From a checkpoint of a small transformer trained on Wikipedia: vocabulary 512.
Each number is 128 + 24 x the weight over its row's rms, rounded and kept within 0 to 255. Layers, rows and columns count from 0. Numbers have three digits each. The size before them is the row's rms in percent of the matrix's.

# layer 3 attention key, 64x64, rms 0.108, rows 0-63, columns 0-63
087:111174142127120123162136157052147136109091150130116141088180115156076125106115123141123173147120123169133114130127130106113108156104115138143128162115144144172137112126085124117114143149131121
087:132161150141145162109139143169132081126112112107169136142135105167140106126116197131116119158099160125129141102124124101141133164141114144139151164131166151096141146139153100137111135132120191
082:106131140098119142104148135161113113119136083131158072137105102130148099134135169153144131071077138135088130118111105111104157152129147129145133095150172118125093074108129129127109104134106126
080:107124144083152173102108130127144090057124102142148148111160100135119144129151124112120131101093155140105127110119178148091110127109123132126159114167135134107162093094153148113131152136130162
087:096126158185147084162123154123154112125158128166140133123114122161128192190148151117129131088144128134100137100163137144135120128136106161116137185111107125153142147118122125109131150122141130
093:129138111113114097115133122167121140133081092110169126114113129135147159120125116166166159149125095178116123125142093133078135158127127164165133116130128187087135144113104123077136107119137142
100:145142081156129109184118135140155114067095161129071102118119155093128142126120120119166130131132132136133150121150164135146161099129126088117172139140095139134114159156107173139143130114124117
110:120109116163166107143137084108114151080081178094106162151147111113114087136108108129132122143130114126101095162108126143170135111141146114126107111095113173151117153141144150159108149158127134
094:119106120117124062113128101153152149123134131130160096153128129167124106112104132100150142165127107163096155108083108112141155158165147110147112083119137170116151153117156154102136089148129146
106:168156137100107102096119100161134147096146107157157153124135136114120129139147133128112127199122167078143125169101112114096154140100103125152108082118122153132150140126124129149133110111164165
098:130114099114074093102138111116104102132122130136171148128140157093154113080139126116128158128104099178102136150128126115097098124149105105139149161111147148107145118140099093126173105129147076
091:108101116109110145137111153100158121134198138117085139136131151127129125139132128076113139135157096095160136105100136142175115101142125113087122118104130090150130199111136124115122123144131167
100:091139172115110107112170127153165131099132125126138090131133139162105108119139129129130133168096125168093139099096121122187119138150124135197134107163161150129153134159111105113126108112104129
110:122128123117104138147113099090084102079149160105151167165117146126112117170116135120101124149112111126107136098145134149147061128141155071125148120121169134142116130182125108136112146132140113
105:125139149129121110128178119172136109136129084115138089128129111128170153136134102143174147141087122104114096106121078108112144144115150161198122094146130126151113128151171095122117127120127149
133:131116098107147157119105174148126129143125166140085129123124142134144163116109098103102129093116099116172125145137156128139093145098090099080100154124132069144106152079120119136145152148127111
097:132141138120097125147161171186133086128091146119128106104150106095132123076150151132133167155115139146104114085121114132149158142115165150174154127151143142123109107136118110116100148112085156
089:111138161114099088128135096162092100116118180138110111136119124138093143142125121112164149073133159136130098100124120132143082142156130102139095149123153172147097123137110138128109146143075093
100:108111108155157083154184141177144115112127097125135106119115136122128136109135106141137141107124151093198115101118135086115125094108166131153138129138092130121121142130146174183130122145104131
098:111132114131165118117151126145113154125108119143157130098107125119127146121130166090147103121146116177116140091135171145078183070149130117103139119127146119105159137119154156072158134111157124
088:113130151108106117130127112134161102105127118150187095128117143098132129108134138090086077087109143116131089100115169121102135138137123130120134171162166107100129095098099090109112099107128110
084:129135070156091120149149151149124137091151122127132122116150107121090118153112068136087118105124133171113098113100123155099134123123090154104178147121112113139119145147129166126142102103137081
084:103128113148149156146131137143129138101127105134120117107122111139116145147116140136171059157161169114147113137159142085114133124097141143116149139093105139089102091081148140136093134157083163
090:142081122110118117170138135140141134115122104172155099127129186132150138148139145118104138125107145108101141151150096148095151172134134140117077118106098102092171163136162147118149134131171111
070:090133117127137143115135170138146116156100113135099100111125150140098090121117107186124127088145169118092156145122129113156180117107111108148140061126100118096120115133106168103133103133120134
091:091134131103085146099154146136107140129143117091087111135147125108125165116144065138150148131138138111148146162134174123173129124160069131150115144162120096145124101135134105149151168147124136
105:129109149177092131166124120171089147133112117125130106132146122155157166160140132107186128130125142136148139093166115181147094128151088117128139139139137163136104196135137144141125134136134130
091:086117100123090109134089112161086119121144155092124148200140104133153155152138122141121171184107135118110137130107136115140142140133117128122110118127125121126116164123140170133147145138187163
083:094140149120101139114116165103098156161112110106131116100139073178141161093132128113109135102157160125150136163169143151094147144115095142102137120140155141089129125131102144116123075104154127
083:165153111191142135116121110097133133127095160095124112128153126120122117080079128137125103105134103182133133141115138092110136088096141127129092153098108175137151120116157127135095135157112151
102:132124118171146162104119131100157144130131123121118087133133077174122096116181149103150112121103146115112138166106128104108159150156119152105116132145110127120133094138126159139069092123079139
086:108168123130100139129130110162110113132099149131132096164146160126144115134085124089131141136124128108101184140125141183129127135158111105117137138108119134082085119107163169169091123161098133
089:139145102132136138132078170084143148125108125138100163081118082100129129119089119117149130120169179125125141166163139118121157091127144131103135143090115134110144111106108160141102177131128143
134:135112113143153196152067138108118145112117117112066125112119125117134158102075110107146113135154132106127142141143173106111134146126142125061118135107119124129104144104147144130136169107140115
110:155133100133135144147071164148145128129105123112089147078155091134135133119105102102120149145142120129120149140131214109131102127125106149093133167100099132148150119090097140132146137133149140
082:166120135142061112153135102146164108130122131112168107117171088097120122168141142155117159151128084157140114139138095131104149142141181156136156138126146142132165094160125122125107126143110146
078:110116158143116142173119097132175083132150128086134132135102108106080125137128125111118126200127117149093137116129108088120114114117171143136121125116109102142149126107146146173076156130110143
103:139106107163151156161083125077141137104128137108086101115100106121173121139101111119099101098175148123145136141147157112150115112138114087081093179103103127143118137115141135112120132112120140
100:159098145134091140124136146178128120112138122143192134115112152177129151158152139147133147093100132133118130162094124113137137160091109151123085096153166112132142158110109134140104088127128083
102:126185146116124078107169095140087118143100095144139142142158147138119142148173165121102111161089114144103116145129103128136105117129127169186138123177129121109139134136133111109135088133139130
081:108141173147156144121168132139161127120121111181114144143160137143104100142128123130142160124169146127128121158113178113143141154111182121084115096129132144110116179162145128126078116153118147
121:152159141143152157149082121089140174113108138150099140106100125144165137121130121117097131103148135096137127163129171127169103140108100135070110165102114104132105177108121149115155139116141121
112:080102108112155164158100140110125162133127139100094157089092113107169094134104137135145101098138144153104131115158155126151099115141105133075098133102093160131128119095131162138135144108109116
087:124143182180181161137136122102164139139126139165108126156131086092106164131119102136175127115110134133122142145136132126133154153099157124114115161127110121118123115203145106098127133113114136
128:127099093119168166148097114103082145127145124106099114133091116129105136103127121132157114111112143138122085146143159102111113143148105137050117164078113103102113153127132132124144154150102120
101:149127112159164148133090150089136151124116106106091159128136132110144099111090087112098110117168133126122126130133141135139106110104088137074133170110105127147120149076078119135137157097130153
109:124128132106158149154084162100121155137168169147093117097080110127167140155107126135134157121170127122162116163120111092116098110122097128086124116107112144120121166111113159153128131099141165
099:155123150105144123118169098081122102133149124159148112126128112173153133137149176161126111147123141141093159108153086130143158129126135119140151087137107104154099104159151108134145088144081160
097:151109150132161158119067113084135128130111113125103137129094137128163144082103134111149156101187145120091156136127122111128099120125158143078107184134116152126099148110113117103147121119111128
190:132114107127156175150061153094133165116142116122081140086124110121160130113107088106106105125156123119129113128129159102120132135097109122066121135081112137146091135108119145122132157123153147
095:084080080156123176146109120116126158154177146112129132109117128122106119146133128131129113105106136129116094109121121160124121117095133103103134143083135115123105106149164159064144171142154149
093:163159112103134123134115141118119078101103151136149085157141141160133049101101146122103155100143137152125140144173124092095118165134135143156114099120143118122093129128158120118163147140132143
100:154110161152106134122160127152124181116103090133083065125133128118151165071145129116147128170130111148144165143119104116142107138151131172096109112144150123161142128128146130127144116087146124
086:158185122092113104125100134137105138114100146121107141152073135136125130094123094132177138161143142091127149152110123153126124119141183089149098124134123122165114103078167138131135105109142124
116:135115164122094094102134125139101127104124118109162130170155157150101109124174163134122154113106143119151119101136089143147130137133145175164135129114093159108110062132149159089101114114132141
104:171119118138106112139157154156151105104179129145145105151136172135156134117141115128147151135116160118107121097105117157115148124179131139177101132147148165110113174144136139136056125142138134
138:162129095133153168138088178094137162132122142121082116104118098117132130147091116122139118127134138139167153135140167132120111118112087119084118159091080106115133098091129165128130161115107131
090:088138114151149150140063155109125161134145145122094103149116070137145115119119149150080137128124159148109130144156130126170143129140094154100111131101141132184148160116099128113127125151137091
089:124139150136143083145138175118119105150132074116132115070103130133093160112129138171169144134125143112169083133115134124068122110101166116163153127138118154116150129094133108122133136153136122
091:123130158207154149152152151127101154118112123126128161161165148142122121163124147110140143136111151128148129100161155129141127144173088106080138109130131149155109127121130124157155176107096153
103:128142113139164149124154171144122139108165145121089148109100137166142145110102132119130101103115147108163120147152112190124112149117121134061128123108095090132157155116093147141144118134176145
088:150143151129117153081126138098133131160139114096096121141136128130155125137124092140129135148118133137098128100199112162071164139121102100116146133113095138158162157137135076106151115128160158
092:112181157119095174154081127144168109107107134122116127148141143126112155129124133157100139158083142136171112121106123084160129120123106150118136135126111086081108102129106087151141138147101148
086:149120115082110148110142143136146141178133095160128135129141115127066098092158110113130131110154188159125117114098126151144118148125074133118108111159124143111107130167097136157133124139122173